config.yaml
n_layer: 14
d_model: 224
n_head: 4
n_kv_head: 1
head_dim: 64
d_mlp: 896
vocab_size: 2048
activation: "tanh_gelu"
norm: "layernorm"
norm_place: "pre"
norm_eps: 1e-06
positions: "learned"
qk_norm: true
attn_scale: 0.125
bias: "none"
tie_embeddings: false
parallel_block: true
init: "uniform"
init_std_qkv: 0.0379
init_std_o: 0.0
init_std_up: 0.0379
init_std_down: 0.0
optimizer: "soap_variant"
lr: 0.00637
lr_mult_up: 1.14
beta1: 0.95
beta2: 0.95
lr_head: 0.00661
warmup_steps: 135
schedule: "wsd"
decay_fraction: 0.935
decay_shape: "linear"
final_lr_fraction: 0.0
batch_tokens: 65536
seq_len: 1024
doc_mask: false
z_loss: 1e-05
train_tokens: 353000000
steps: 5387
dataset: "wikipedia_en"
Each number is 200 + 40 x the weight over its row's rms, rounded and kept within 0 to 999. Layers, rows and columns count from 0. The size before them is the row's rms in percent of the matrix's.

# layer 11 MLP down, 224x896, rms 0.194, rows 125-187, columns 784-895
098,193,234,220,207,204,266,208,206,170,216,202,224,188,248,226,155,178,205,244,222,205,227,314,226,221,167,211,229,179,192,110,174,226,136,200,200,159,166,224,193,232,228,165,178,169,181,213,218,141,189,230,142,228,232,245,147,208,186,177,151,168,153,217,274,198,229,228,150,188,176,177,172,173,176,208,190,220,191,111,221,222,229,245,199,171,188,255,194,223,152,175,219,179,165,163,224,183,263,211,222,233,259,208,200,200,168,203,237,211,248,195,199
098,232,228,280,178,213,222,169,238,219,256,234,185,231,201,264,248,254,172,260,110,268,249,164,189,171,195,241,138,192,256,260,148,202,186,200,224,244,165,180,226,208,214,178,206,182,261,135,169,260,201,157,234,169,214,218,206,124,226,158,221,166,176,242,216,208,219,171,236,172,193,264,282,168,252,217,169,187,166,210,213,151,203,253,239,230,212,237,200,196,216,204,202,196,206,229,126,189,171,224,153,301,176,227,148,211,223,165,292,206,269,223,161
104,237,233,255,171,146,278,197,237,142,203,202,240,190,198,204,251,102,242,183,260,249,213,149,221,224,178,222,241,228,233,182,229,230,238,171,115,201,177,213,178,205,155,257,227,281,264,264,187,180,232,155,237,245,174,203,214,177,230,189,214,205,240,146,261,226,250,214,226,210,191,213,230,237,166,184,184,217,221,255,266,194,186,140,301,190,145,221,252,216,150,191,222,180,219,222,170,177,178,211,226,177,240,184,211,269,228,306,138,166,173,186,153
098,225,152,184,143,193,177,271,155,197,255,193,288,187,150,212,211,218,164,195,241,204,168,207,277,166,209,123,222,202,204,240,189,247,159,258,240,235,245,163,211,181,179,156,224,127,214,113,206,234,253,195,201,180,193,223,236,244,192,254,247,206,181,237,263,219,232,249,285,164,134,168,204,49,183,179,236,158,304,177,231,187,189,146,211,125,203,160,208,177,219,192,137,147,181,258,216,191,250,182,139,128,258,286,238,236,199,170,233,236,237,279,107
101,247,197,178,151,130,96,205,222,157,183,225,185,207,217,183,244,164,197,197,181,247,192,176,242,249,257,179,128,182,139,257,195,233,201,251,158,172,210,188,262,187,165,277,173,190,278,128,219,248,136,160,158,220,186,229,176,157,176,203,198,191,209,332,249,152,173,156,249,177,169,192,235,158,241,180,138,183,247,161,188,274,157,97,217,180,220,135,204,315,117,149,243,144,171,180,237,237,264,177,276,163,183,204,202,255,185,209,193,221,229,211,150
095,110,249,166,229,241,166,160,171,145,186,201,202,227,195,210,182,191,171,140,183,211,199,211,201,190,278,173,157,267,214,218,192,212,177,227,161,191,158,179,225,201,212,215,230,169,231,169,141,213,197,229,192,159,159,227,117,220,156,243,176,50,167,216,155,212,216,186,263,149,269,238,190,228,161,238,182,198,139,153,221,191,168,217,183,165,239,168,263,166,188,168,240,163,235,203,195,173,120,222,243,195,225,265,198,206,233,133,237,148,235,198,192
096,203,308,241,205,194,174,176,238,133,208,195,185,216,206,222,162,273,191,206,222,168,159,137,225,260,221,195,175,168,223,193,206,278,222,230,206,236,163,255,142,209,173,174,176,214,189,209,219,137,236,213,213,216,205,155,171,189,190,180,204,192,138,216,196,240,212,146,222,222,175,236,202,249,230,228,192,158,188,286,245,264,221,246,176,168,150,212,192,176,200,180,231,225,233,270,275,205,281,221,150,121,197,258,240,228,175,273,197,197,139,149,181
100,220,190,161,227,228,245,258,232,260,205,179,176,206,187,254,217,220,222,221,219,184,182,88,171,176,207,245,233,235,191,206,159,189,158,181,242,195,144,235,234,236,270,181,170,217,231,159,192,211,233,150,171,161,180,187,191,121,223,115,202,230,324,181,197,215,275,262,202,226,261,179,189,229,229,215,222,189,128,232,191,211,256,247,154,104,232,191,221,218,194,220,184,253,263,209,178,199,226,171,193,187,202,213,219,179,259,139,209,199,139,216,209
100,182,219,258,163,124,223,153,236,224,270,153,192,154,221,251,192,185,171,233,241,169,205,159,188,190,191,208,213,215,206,126,207,150,155,205,221,246,246,193,170,176,109,253,209,191,210,210,199,162,156,183,225,222,166,229,165,231,192,148,197,288,128,139,150,160,198,257,178,155,139,239,157,206,186,170,291,226,179,141,96,218,236,149,115,243,189,192,246,171,166,197,188,125,189,175,137,223,263,220,197,195,263,149,228,252,227,224,183,133,207,217,178
099,271,171,244,207,252,154,285,222,250,254,208,265,206,184,130,227,247,184,209,206,136,212,205,202,226,150,221,173,243,116,173,184,194,191,203,129,200,227,203,183,194,266,228,172,171,140,114,281,198,213,162,245,131,148,236,195,199,226,152,242,214,211,233,231,146,164,220,154,232,195,210,150,198,191,176,224,230,170,235,209,146,196,250,252,242,167,205,260,219,216,246,193,213,266,156,195,169,162,223,207,250,201,205,282,235,230,212,138,215,138,197,257
094,146,291,152,221,280,243,125,187,241,121,139,208,247,129,208,235,203,161,250,230,101,187,180,223,134,208,214,206,230,198,230,249,282,160,127,123,196,184,193,161,241,156,185,187,198,172,184,255,152,171,186,233,205,212,164,125,207,229,208,212,159,194,228,224,238,198,174,236,212,192,192,180,161,223,173,171,202,157,236,155,163,139,242,220,188,197,229,169,246,217,236,229,235,186,214,182,182,101,176,233,233,189,273,147,182,169,123,158,210,160,201,270
100,175,139,170,266,214,214,197,199,186,193,169,167,255,171,172,157,199,190,216,214,183,187,206,157,239,188,220,222,221,234,219,168,158,268,160,202,196,158,184,219,188,175,211,131,216,117,169,250,191,138,218,176,200,237,248,166,202,136,222,172,213,84,170,182,210,244,186,210,144,188,228,211,172,174,158,188,216,235,142,186,210,167,191,237,232,96,305,177,170,185,204,197,255,255,169,155,229,185,169,114,174,233,175,108,190,166,211,158,178,275,206,166
101,166,152,218,96,195,211,246,207,162,239,302,242,187,274,184,154,111,231,192,263,207,230,214,259,199,208,239,273,222,167,220,148,267,178,175,168,170,214,135,195,177,162,264,187,217,191,194,232,169,233,240,154,292,244,203,222,180,120,171,229,265,208,196,165,171,230,190,200,262,300,185,150,204,192,266,208,199,193,158,206,178,134,214,138,212,106,135,172,243,167,221,214,197,171,150,160,197,211,190,218,200,244,222,218,192,186,234,208,154,194,165,155
102,185,219,172,211,227,212,240,205,211,189,162,180,306,289,229,235,236,238,303,115,177,262,199,193,225,220,140,195,203,194,214,189,213,274,181,187,198,203,237,141,178,110,224,198,167,218,183,152,191,224,289,201,224,164,147,199,269,190,254,211,184,246,198,186,182,139,251,183,172,199,218,218,182,187,238,221,206,234,144,283,153,146,210,213,256,194,229,197,169,245,160,196,192,154,100,188,202,197,270,235,250,253,185,164,130,188,208,199,199,223,199,254
107,181,257,242,148,240,190,178,226,319,196,221,199,203,193,210,180,196,207,171,174,176,224,237,186,312,239,191,168,201,217,260,208,223,190,139,164,220,194,190,153,193,226,218,221,169,165,291,184,258,222,237,158,212,194,192,167,208,148,213,251,90,158,240,165,223,279,126,200,173,202,278,207,221,163,249,238,208,243,158,188,229,173,236,170,194,171,198,162,121,157,227,211,238,121,208,227,172,166,245,181,221,239,255,222,185,168,194,197,182,209,277,153
101,254,217,263,272,247,157,200,287,221,203,282,175,213,172,224,168,232,189,231,271,153,204,178,236,250,206,305,230,193,157,203,209,102,199,251,174,215,198,200,158,231,204,193,279,249,185,194,269,195,247,140,227,216,220,284,252,129,188,253,186,149,250,117,210,246,162,165,197,251,175,220,205,210,182,157,247,221,211,249,196,119,221,214,220,190,190,273,201,182,221,214,244,245,140,211,197,213,232,188,219,230,195,176,109,140,166,255,213,226,199,151,236
096,164,288,209,205,202,132,165,172,277,208,286,152,184,163,158,197,204,219,227,149,199,247,192,137,241,229,230,222,167,201,169,200,190,133,200,200,201,195,176,199,247,191,179,150,184,244,239,160,215,264,222,214,229,200,234,171,169,173,213,180,201,198,210,196,190,265,206,220,164,267,291,195,215,187,192,209,241,221,168,249,153,160,109,231,260,226,173,203,161,212,172,148,178,291,160,245,192,279,179,171,181,237,229,197,260,206,205,217,129,160,194,213
098,151,196,190,238,285,143,258,205,154,223,157,150,166,202,203,138,247,153,232,178,143,177,223,150,223,190,220,272,136,147,194,210,296,236,190,214,119,230,201,144,141,202,214,210,173,193,226,178,193,182,134,245,234,224,160,213,243,164,168,223,210,222,275,215,219,212,201,197,117,246,200,176,242,181,212,228,211,227,215,152,184,201,246,214,196,199,150,186,197,203,214,227,189,171,208,183,166,266,236,203,163,225,162,318,259,205,209,156,181,221,128,234
096,175,204,204,259,150,182,192,189,204,223,85,284,172,146,154,129,274,188,118,266,253,254,212,163,213,142,253,185,190,217,220,175,176,171,248,198,233,141,253,218,180,299,189,228,214,234,97,216,248,157,160,255,167,196,139,213,153,196,240,187,133,158,171,159,218,173,260,203,163,159,163,207,253,235,223,241,210,205,214,165,152,208,144,258,278,148,208,231,254,263,151,205,222,259,283,214,199,225,216,243,209,163,183,188,255,135,293,253,170,186,213,168
108,174,132,182,191,171,237,216,199,208,183,153,77,293,181,206,255,176,211,210,191,171,177,180,195,162,153,195,226,148,216,246,154,143,233,234,146,165,224,192,267,139,206,214,237,140,193,268,146,141,232,284,185,289,189,249,195,178,228,246,126,184,231,213,199,258,247,187,214,279,161,210,174,115,157,169,197,220,220,218,182,205,194,146,167,191,179,230,167,202,235,167,224,261,155,134,191,202,249,209,155,181,213,149,196,220,239,204,135,187,205,215,167
104,156,128,157,242,126,210,193,215,153,142,218,217,167,275,185,172,203,144,189,214,181,206,182,250,223,181,236,171,233,274,240,177,206,169,215,151,241,170,191,252,191,227,222,189,243,191,175,203,179,275,227,177,233,212,159,209,197,150,187,212,240,207,179,204,214,188,175,224,182,242,192,317,155,177,232,181,205,217,230,167,173,184,190,121,215,191,231,194,139,225,213,219,212,276,238,213,243,292,216,275,210,166,247,203,261,230,205,164,201,183,199,190
101,154,263,198,231,210,160,249,235,272,225,257,262,139,119,178,212,126,200,240,166,231,184,208,234,185,218,104,213,242,194,211,221,163,235,234,133,221,194,238,208,205,193,135,251,208,171,137,237,181,217,201,196,239,189,259,223,186,177,202,165,236,209,216,223,198,216,210,232,285,149,152,174,236,212,210,205,183,255,307,203,222,167,142,210,188,139,204,191,211,168,204,180,179,198,224,255,275,182,171,199,230,229,199,151,233,135,245,196,236,190,154,223
093,243,239,132,203,225,120,190,201,199,200,262,203,204,158,205,248,194,137,182,259,234,220,242,213,221,138,208,273,155,214,232,178,165,249,178,120,147,232,142,229,180,198,279,301,222,248,200,175,140,185,265,199,179,160,226,197,138,140,188,194,205,249,186,210,191,233,218,203,241,256,229,158,162,193,188,272,236,240,182,248,159,226,109,248,210,178,232,176,226,244,190,183,189,246,161,202,192,214,147,122,185,194,129,237,212,196,185,225,245,177,196,146
099,243,205,262,133,159,180,143,170,251,248,178,161,234,232,201,215,206,198,187,201,317,235,226,198,189,122,226,149,199,128,280,250,222,144,147,137,239,201,198,207,161,251,259,160,221,153,123,174,258,169,233,145,242,211,203,172,202,175,236,246,192,267,216,184,175,131,197,214,128,207,178,103,158,176,149,232,165,216,195,173,234,227,154,194,165,242,136,208,195,239,188,169,203,215,282,240,205,174,207,131,235,225,248,208,179,155,180,148,177,192,197,212
092,180,197,222,241,193,244,218,250,173,166,249,138,91,243,199,230,245,137,258,227,250,279,204,239,257,180,56,180,287,178,191,211,124,183,191,261,241,220,161,163,253,169,228,250,165,223,179,190,157,177,129,172,192,134,227,231,212,177,187,181,193,179,150,216,218,145,175,257,188,253,248,228,221,236,176,217,211,121,201,198,233,204,194,150,226,167,198,276,237,234,255,209,204,241,191,210,189,232,214,181,233,240,212,207,187,202,238,204,178,200,218,203
100,215,139,186,186,203,185,227,179,207,191,149,154,175,208,229,167,155,165,216,216,124,221,164,217,222,234,247,219,168,218,165,206,198,211,130,165,225,144,172,183,224,137,211,216,222,216,209,221,255,199,178,254,255,256,230,170,147,178,191,153,231,249,240,193,232,242,292,210,206,223,217,214,192,247,176,112,175,210,105,157,213,178,323,235,228,245,254,157,170,205,147,111,191,163,318,192,212,195,146,223,228,198,294,193,199,134,241,150,217,202,193,183
091,253,196,126,231,219,138,158,141,147,150,243,169,182,155,193,189,214,197,219,212,251,175,198,219,197,232,248,249,256,59,210,235,152,182,282,179,239,295,215,215,196,167,210,176,224,253,159,225,165,216,154,178,202,232,223,243,241,194,196,273,259,147,186,272,117,236,235,158,185,206,203,219,152,155,166,205,184,260,272,235,211,185,218,157,166,273,225,221,177,191,251,206,166,192,233,250,221,238,162,181,191,182,260,193,141,236,214,151,190,219,255,247
096,253,197,229,167,181,183,178,137,212,227,198,93,231,199,133,254,215,231,211,243,204,152,167,240,164,194,184,221,197,182,191,223,244,244,201,127,235,157,208,224,253,143,139,210,166,162,156,275,224,202,194,158,156,207,207,205,194,199,157,194,148,185,194,180,211,232,149,209,232,251,190,218,207,202,149,168,175,253,220,167,107,186,262,200,153,265,233,174,201,191,208,241,189,180,113,227,177,214,189,249,287,204,214,212,179,230,193,145,172,223,244,172
100,230,202,225,230,167,194,189,153,223,147,213,272,183,150,223,195,291,219,235,232,183,154,130,254,172,131,243,184,174,256,234,174,245,180,234,150,172,211,140,238,127,230,203,163,228,208,268,236,200,200,240,234,165,185,177,238,199,213,226,188,239,187,217,211,293,222,184,248,162,225,181,168,156,175,176,190,217,239,167,209,178,187,249,197,180,262,215,206,212,146,255,163,242,263,261,153,312,152,248,248,259,258,257,131,159,226,177,172,181,212,241,201
097,268,184,135,251,226,241,208,168,165,169,244,219,269,220,170,228,224,140,204,212,218,187,163,178,234,189,210,158,79,287,161,122,181,171,208,234,237,141,169,191,249,199,223,104,209,218,236,153,179,210,202,160,241,224,173,264,221,205,155,181,252,217,175,218,282,156,264,178,245,179,171,156,126,166,263,123,218,184,202,225,198,166,251,131,225,186,281,169,172,251,283,190,195,239,201,200,202,120,219,173,122,255,181,169,218,209,151,262,176,194,178,173
100,248,242,237,265,169,162,190,254,211,229,160,218,223,166,121,209,177,197,235,179,272,173,172,305,201,157,192,254,252,238,214,124,143,196,303,189,213,248,274,189,187,233,225,194,251,169,124,268,217,203,190,112,171,152,162,164,244,246,186,160,185,169,197,191,212,222,266,173,191,247,204,229,220,174,236,194,188,283,72,161,157,207,237,260,191,250,214,170,235,218,173,193,173,185,169,195,193,212,198,229,231,247,182,215,209,129,186,188,235,157,260,176
095,226,221,212,212,134,284,154,183,190,199,207,216,214,254,298,214,224,182,224,152,221,210,195,240,221,186,166,202,184,203,193,207,272,198,156,243,233,260,255,214,179,170,242,258,133,145,316,264,144,215,274,208,201,260,239,205,238,216,146,250,213,207,178,233,268,168,207,270,160,163,160,208,163,174,250,140,198,156,225,204,232,229,163,191,208,252,201,151,121,159,287,228,216,235,175,160,194,190,230,184,213,201,163,131,149,179,222,137,233,206,235,200
100,203,151,157,252,119,275,238,159,228,267,198,154,272,230,210,112,193,185,219,223,119,240,142,204,208,220,258,239,196,158,178,191,194,154,202,218,255,175,149,214,271,216,206,146,260,206,296,162,196,227,235,175,201,237,134,201,170,330,175,203,168,173,167,232,228,172,190,195,213,135,197,217,277,223,217,188,170,219,162,215,244,232,163,192,172,280,208,170,217,202,184,203,208,123,199,193,260,216,193,172,152,151,185,162,261,219,282,237,221,237,227,194
100,169,274,148,124,199,222,213,184,141,238,175,227,192,179,174,233,236,187,185,246,301,246,234,182,177,208,160,182,132,204,208,182,255,239,163,180,137,185,229,199,176,233,224,179,187,222,154,184,109,174,222,189,93,143,259,188,245,116,191,98,126,130,192,131,209,149,160,188,202,270,245,179,140,216,220,153,208,145,137,288,194,115,229,134,176,124,214,183,248,206,254,184,98,233,225,148,224,298,203,198,168,248,113,176,149,180,221,205,206,207,112,219
100,185,248,245,234,225,191,230,151,228,203,216,180,214,222,191,193,184,246,220,216,182,214,143,264,186,135,151,257,285,216,233,218,216,225,198,193,257,104,225,235,176,222,223,240,205,151,305,169,164,179,249,193,164,174,159,218,181,245,141,210,209,237,231,192,210,261,192,151,167,233,243,162,209,137,204,213,228,178,269,128,253,215,200,217,193,202,214,153,201,191,106,183,242,123,145,193,176,185,240,183,173,146,218,235,195,213,224,127,188,219,228,109
101,169,222,162,204,274,207,170,183,144,209,145,204,257,191,231,181,247,166,210,192,146,144,187,297,209,194,167,206,239,312,229,148,179,204,228,182,202,162,168,210,150,263,157,190,251,187,193,226,163,153,170,192,205,176,235,139,176,207,177,158,268,267,212,148,191,177,200,190,154,249,189,185,240,229,267,143,233,205,241,191,196,210,218,169,177,218,168,152,164,187,261,184,268,225,209,205,146,186,279,206,235,165,170,186,206,224,165,236,202,223,164,246
099,179,272,135,198,293,151,194,238,212,176,155,219,216,209,196,218,205,267,169,156,252,210,227,188,197,161,307,241,72,241,164,266,227,215,194,167,197,155,237,144,207,201,250,230,211,223,198,210,242,201,118,205,265,184,224,215,213,148,266,206,200,172,252,194,220,177,199,184,182,193,145,194,210,150,230,210,188,142,229,222,208,153,130,217,247,176,263,199,232,217,238,220,226,145,177,232,205,166,167,151,273,205,212,161,232,247,210,257,269,223,157,226
099,257,191,165,139,219,196,259,171,146,233,233,201,147,204,188,238,178,270,154,86,214,129,176,162,159,153,192,161,163,216,174,273,138,264,209,211,253,185,206,247,135,210,192,227,184,271,267,211,121,203,147,191,128,205,167,232,204,171,225,152,220,184,222,152,263,153,120,205,170,209,172,120,179,171,169,208,195,180,160,243,264,187,225,187,238,209,235,183,219,215,265,139,201,188,163,139,158,203,182,180,217,180,176,220,98,204,212,216,223,221,214,181
096,159,166,176,226,112,270,200,165,249,162,126,187,199,168,200,157,228,146,153,197,157,93,196,173,251,232,256,215,111,134,181,228,219,213,217,216,211,296,185,266,241,219,225,262,233,208,203,242,199,266,255,193,261,201,178,164,263,255,221,127,225,211,187,186,244,192,196,257,225,206,206,292,140,239,249,223,178,101,269,181,169,210,108,61,204,214,248,140,201,204,257,175,225,204,135,173,226,153,182,186,212,204,220,183,218,284,204,214,157,101,244,258
093,348,197,167,204,236,144,258,155,107,165,182,231,191,153,301,208,136,200,191,139,165,129,153,172,186,238,213,161,224,177,190,200,212,239,195,147,262,208,121,169,122,179,209,202,271,183,240,199,297,163,204,172,247,146,186,182,155,237,154,257,217,157,144,160,168,222,150,199,250,175,145,173,206,169,229,205,207,235,174,207,222,219,163,209,194,144,186,206,203,195,228,205,182,152,223,243,212,183,242,131,179,267,242,167,206,223,212,215,216,205,206,178
102,161,188,152,164,248,180,246,204,146,122,132,232,158,156,178,189,224,177,223,200,229,221,200,182,254,152,103,252,345,171,183,179,208,231,157,179,202,200,136,183,201,177,223,195,182,185,177,251,172,242,215,149,155,246,162,149,189,182,231,214,162,216,258,192,205,151,153,229,165,229,249,244,113,241,215,225,173,281,225,198,154,142,270,224,150,208,163,199,147,252,234,235,204,219,247,194,211,227,169,234,188,179,168,135,245,240,174,212,238,211,205,165
100,194,167,195,162,270,177,209,127,223,154,231,196,132,212,213,258,195,214,239,200,193,173,236,260,181,102,290,220,204,253,185,182,207,137,169,213,264,208,185,202,162,230,137,166,161,202,207,262,158,144,181,178,243,241,260,201,181,232,239,121,195,228,214,220,208,207,248,208,266,213,193,201,158,191,251,171,227,172,286,221,180,211,260,193,227,195,189,181,187,164,149,209,195,196,187,210,291,214,222,85,254,159,168,218,153,200,233,248,146,214,217,196
099,260,236,261,194,180,240,205,179,229,182,186,226,207,228,204,207,141,239,183,176,226,232,218,203,207,155,88,226,222,168,180,173,191,175,248,237,221,141,279,213,204,165,216,146,242,239,182,227,212,206,202,185,155,193,205,139,234,158,190,138,158,208,263,181,173,183,160,204,191,184,146,256,228,214,126,212,179,199,202,212,196,173,168,143,236,221,230,176,279,163,139,216,203,212,186,244,137,262,284,185,227,216,178,231,242,267,199,172,190,187,181,306
100,222,226,222,239,152,168,264,153,157,228,202,229,193,232,109,193,142,226,202,167,134,266,260,230,190,238,80,235,219,172,220,192,215,140,221,188,169,249,247,222,210,220,90,184,172,197,242,160,118,185,194,192,171,213,198,200,232,242,220,196,225,260,220,197,143,174,175,149,230,260,128,246,172,201,238,205,185,226,237,259,156,152,185,197,176,191,233,251,234,108,159,219,196,252,170,226,165,230,237,215,192,116,127,243,279,193,189,148,245,242,232,170
097,159,160,242,209,257,200,244,205,189,219,176,210,195,213,198,243,188,215,165,191,187,201,252,214,177,198,138,304,191,257,173,142,257,155,194,211,182,132,118,162,231,195,170,214,229,186,77,221,281,203,194,223,267,261,257,220,278,227,210,212,201,227,154,94,179,184,214,189,178,153,219,201,189,213,178,232,162,209,267,180,126,201,145,328,195,243,175,158,217,133,218,244,145,233,188,190,143,112,185,73,101,164,214,224,186,145,190,193,193,157,221,215
102,155,165,184,176,216,213,216,163,131,241,109,212,170,190,134,166,215,248,100,212,197,229,179,192,263,161,239,197,195,203,140,220,195,212,195,173,229,201,202,246,199,262,219,233,200,226,201,190,172,181,295,166,245,234,180,211,159,165,223,185,245,224,213,184,212,165,278,204,165,190,228,181,249,252,202,241,214,220,129,262,204,197,215,185,172,207,204,190,266,85,181,199,180,150,191,257,132,255,231,155,175,141,203,139,178,251,281,244,160,208,215,192
093,172,75,191,209,251,166,208,200,179,153,186,250,177,216,210,117,216,108,167,224,231,160,209,229,138,146,185,219,237,182,225,225,184,149,241,108,216,238,238,178,190,241,220,189,147,120,168,200,197,198,246,173,218,172,188,193,200,216,175,201,230,216,203,214,265,214,163,213,241,144,209,196,145,205,275,92,203,200,233,201,146,93,220,135,192,160,199,160,219,180,225,254,131,248,183,122,187,142,137,175,246,179,236,148,130,208,246,188,205,174,264,331
104,236,217,223,167,183,228,259,192,217,267,255,251,189,217,199,260,185,271,221,185,175,234,214,280,204,267,187,190,94,202,202,175,213,249,191,196,165,218,221,184,207,214,150,111,147,163,290,199,155,210,121,172,224,186,207,167,183,136,194,130,184,189,217,123,163,275,152,160,141,221,154,228,233,252,237,140,211,202,177,140,217,214,228,187,225,203,183,223,232,218,296,178,180,238,156,177,251,160,342,203,225,234,201,282,222,228,204,194,192,194,165,145
102,192,223,312,148,248,120,252,192,186,141,224,189,177,170,211,163,186,150,208,165,161,211,202,202,162,230,194,283,135,231,223,175,157,197,266,198,183,212,236,166,197,113,204,233,215,140,125,213,244,200,172,129,169,204,135,190,142,240,190,234,252,222,133,218,179,159,163,209,219,185,130,186,167,230,183,149,125,222,226,154,181,109,143,169,248,163,221,241,138,143,162,253,286,249,214,217,319,228,174,164,217,182,220,263,165,149,172,211,158,168,185,240
095,252,203,185,255,142,263,197,255,236,181,253,127,255,191,247,241,172,143,163,177,187,172,235,165,204,215,181,219,223,264,246,120,157,218,186,218,138,305,188,147,182,217,211,253,249,245,122,270,188,160,194,295,211,267,199,194,261,172,222,251,245,181,207,176,171,249,240,212,224,118,265,175,172,178,180,214,194,181,164,286,170,171,180,156,197,117,195,187,175,179,286,209,185,276,246,219,213,170,160,152,219,209,180,242,215,155,183,190,183,110,199,217
096,217,131,174,260,167,201,171,208,176,196,218,215,202,186,226,122,172,212,267,226,212,186,151,208,262,214,207,215,117,297,198,245,206,186,176,220,90,173,172,243,153,250,211,148,183,215,225,227,203,222,169,242,206,191,203,184,222,252,205,204,160,154,217,119,183,168,246,203,192,234,146,213,182,160,191,229,166,206,148,155,250,230,202,175,217,234,208,191,209,141,232,155,269,167,188,199,195,155,284,198,287,298,204,222,195,192,279,237,218,230,157,160
104,105,204,175,80,155,209,211,216,183,164,231,172,252,246,246,249,229,160,178,234,152,216,163,160,206,210,208,125,243,161,245,153,143,186,268,205,146,202,218,185,246,213,139,243,238,185,163,175,261,235,225,152,193,228,180,213,202,194,165,199,169,256,202,178,170,231,207,213,210,158,204,232,271,174,216,207,148,203,219,172,213,222,229,195,214,172,201,232,298,209,190,200,200,190,251,171,175,244,163,179,277,191,197,121,180,200,170,146,215,154,200,252
097,207,212,180,252,155,229,213,161,164,182,169,194,276,212,135,209,237,204,189,228,191,233,206,154,215,238,150,239,248,218,200,190,126,135,186,183,183,261,200,242,203,163,91,233,194,209,206,227,169,187,228,202,238,151,201,210,191,257,236,261,177,183,243,114,225,214,221,224,191,201,204,222,228,91,129,150,211,272,214,235,220,232,258,199,233,208,193,185,177,156,220,186,171,198,116,211,200,146,235,184,181,189,233,104,220,211,212,240,239,197,167,208
099,250,185,306,231,169,156,222,172,215,198,141,226,210,172,212,120,189,329,177,215,163,167,252,150,201,213,177,175,212,212,154,254,169,253,209,309,211,258,200,159,240,168,206,199,241,197,229,195,199,190,253,201,186,213,274,230,234,153,201,154,225,216,247,217,122,238,171,212,218,204,297,230,212,195,279,232,235,168,109,207,165,214,257,214,207,278,255,190,214,119,141,190,215,131,183,255,211,151,175,253,209,197,248,189,241,176,164,227,232,283,179,227
098,137,189,195,157,223,106,201,233,191,215,254,208,227,202,228,141,191,178,230,155,282,141,186,201,225,211,159,241,219,167,203,223,202,220,186,231,164,181,169,213,120,290,224,276,174,189,237,229,151,266,162,272,191,247,251,171,55,104,176,190,223,181,203,237,124,169,172,176,172,168,156,216,160,134,180,221,234,238,215,252,252,204,183,159,209,184,195,200,229,240,190,199,160,139,216,204,152,260,292,143,204,159,237,266,231,199,103,117,204,170,183,131
097,259,215,255,210,184,191,229,188,135,259,263,219,191,150,254,193,123,199,153,162,220,215,258,154,250,210,170,172,179,198,177,182,176,162,180,195,207,194,282,219,190,216,147,80,167,234,237,152,232,170,222,197,197,239,214,169,163,238,129,179,186,195,156,218,163,198,123,217,212,163,288,192,216,190,198,191,201,182,244,129,207,190,174,169,185,111,134,233,228,286,153,264,234,241,172,226,179,182,245,177,187,188,154,249,215,135,173,186,220,227,155,289
097,124,153,159,199,139,180,170,235,245,265,205,226,232,219,187,181,252,206,194,218,181,183,217,149,148,211,230,242,208,138,200,200,172,205,260,218,230,221,142,207,240,152,146,162,120,196,159,245,182,205,236,201,210,154,225,199,294,223,199,261,281,188,179,190,241,184,217,216,200,213,170,183,222,134,193,222,224,155,205,83,155,236,163,230,141,157,152,182,166,230,185,192,232,266,254,143,179,130,175,208,197,174,223,268,210,295,167,185,189,183,218,170
103,196,164,195,189,169,221,254,154,288,183,218,202,157,233,220,186,163,212,192,264,208,203,175,87,115,170,262,163,192,245,214,210,170,229,173,209,258,260,200,109,183,263,215,164,206,240,132,184,222,220,155,179,175,200,252,275,214,193,143,175,200,190,209,194,195,198,325,130,162,210,181,174,230,180,154,228,189,182,206,194,168,190,220,259,207,198,219,255,200,227,184,225,164,200,141,121,148,205,214,236,209,117,244,129,139,283,224,201,256,153,321,155
098,205,164,207,209,111,209,214,184,151,142,227,245,260,211,199,159,163,225,182,164,141,178,164,107,176,224,190,266,151,138,227,173,147,149,275,139,199,200,173,196,219,197,180,235,166,182,214,206,187,205,225,193,212,209,194,210,225,192,137,198,178,191,185,199,260,160,199,254,149,190,187,140,210,258,237,224,205,169,215,187,169,201,216,185,156,247,211,159,179,316,186,185,233,166,193,203,243,203,235,174,187,229,162,207,176,177,255,151,229,137,160,223
102,225,193,269,159,176,145,167,214,195,232,189,160,194,196,171,206,246,277,200,187,183,187,217,222,226,221,137,194,279,216,180,224,226,176,250,216,242,207,179,192,173,161,252,191,182,225,232,180,158,227,149,282,210,155,174,182,194,205,182,214,254,211,153,183,208,271,191,223,204,204,210,208,250,190,245,176,234,193,246,164,115,219,239,326,207,184,188,189,174,157,268,227,195,247,189,188,222,193,177,202,195,212,137,217,164,160,296,186,233,213,212,215
096,274,237,207,271,188,273,205,154,220,191,173,181,217,221,167,219,226,280,202,240,196,163,136,163,212,227,169,168,242,197,221,174,145,202,199,281,217,183,206,192,167,276,246,203,235,240,201,292,249,251,121,194,248,179,158,214,237,152,220,247,220,164,177,220,203,188,155,238,160,167,174,226,223,160,223,177,205,233,212,206,186,192,242,236,178,196,228,139,275,244,249,218,210,187,152,154,163,192,246,146,179,269,243,160,236,236,193,201,219,208,196,170
099,173,200,231,180,166,263,138,115,299,270,242,192,205,227,219,215,155,223,207,244,253,162,212,110,169,120,207,219,283,137,165,179,210,140,204,261,206,134,142,233,219,197,232,187,245,152,166,157,280,182,198,208,215,164,168,185,166,231,211,215,220,332,187,204,93,186,212,160,187,90,183,242,195,186,190,200,188,237,165,266,221,212,260,178,238,174,170,256,208,267,210,192,153,194,221,184,180,129,142,179,178,216,189,191,201,244,169,261,153,235,200,191
100,184,125,195,173,153,184,212,190,169,193,301,155,167,206,108,304,124,221,264,227,190,214,186,163,164,208,193,269,155,141,244,226,210,215,198,248,135,227,171,214,188,187,156,226,177,122,209,149,161,178,186,273,204,244,148,220,205,216,255,141,190,89,96,194,203,170,116,214,147,191,163,184,172,252,136,233,212,199,212,191,232,179,218,219,198,162,198,227,232,174,181,286,164,224,99,191,181,168,252,215,163,236,249,215,190,224,217,230,232,236,238,228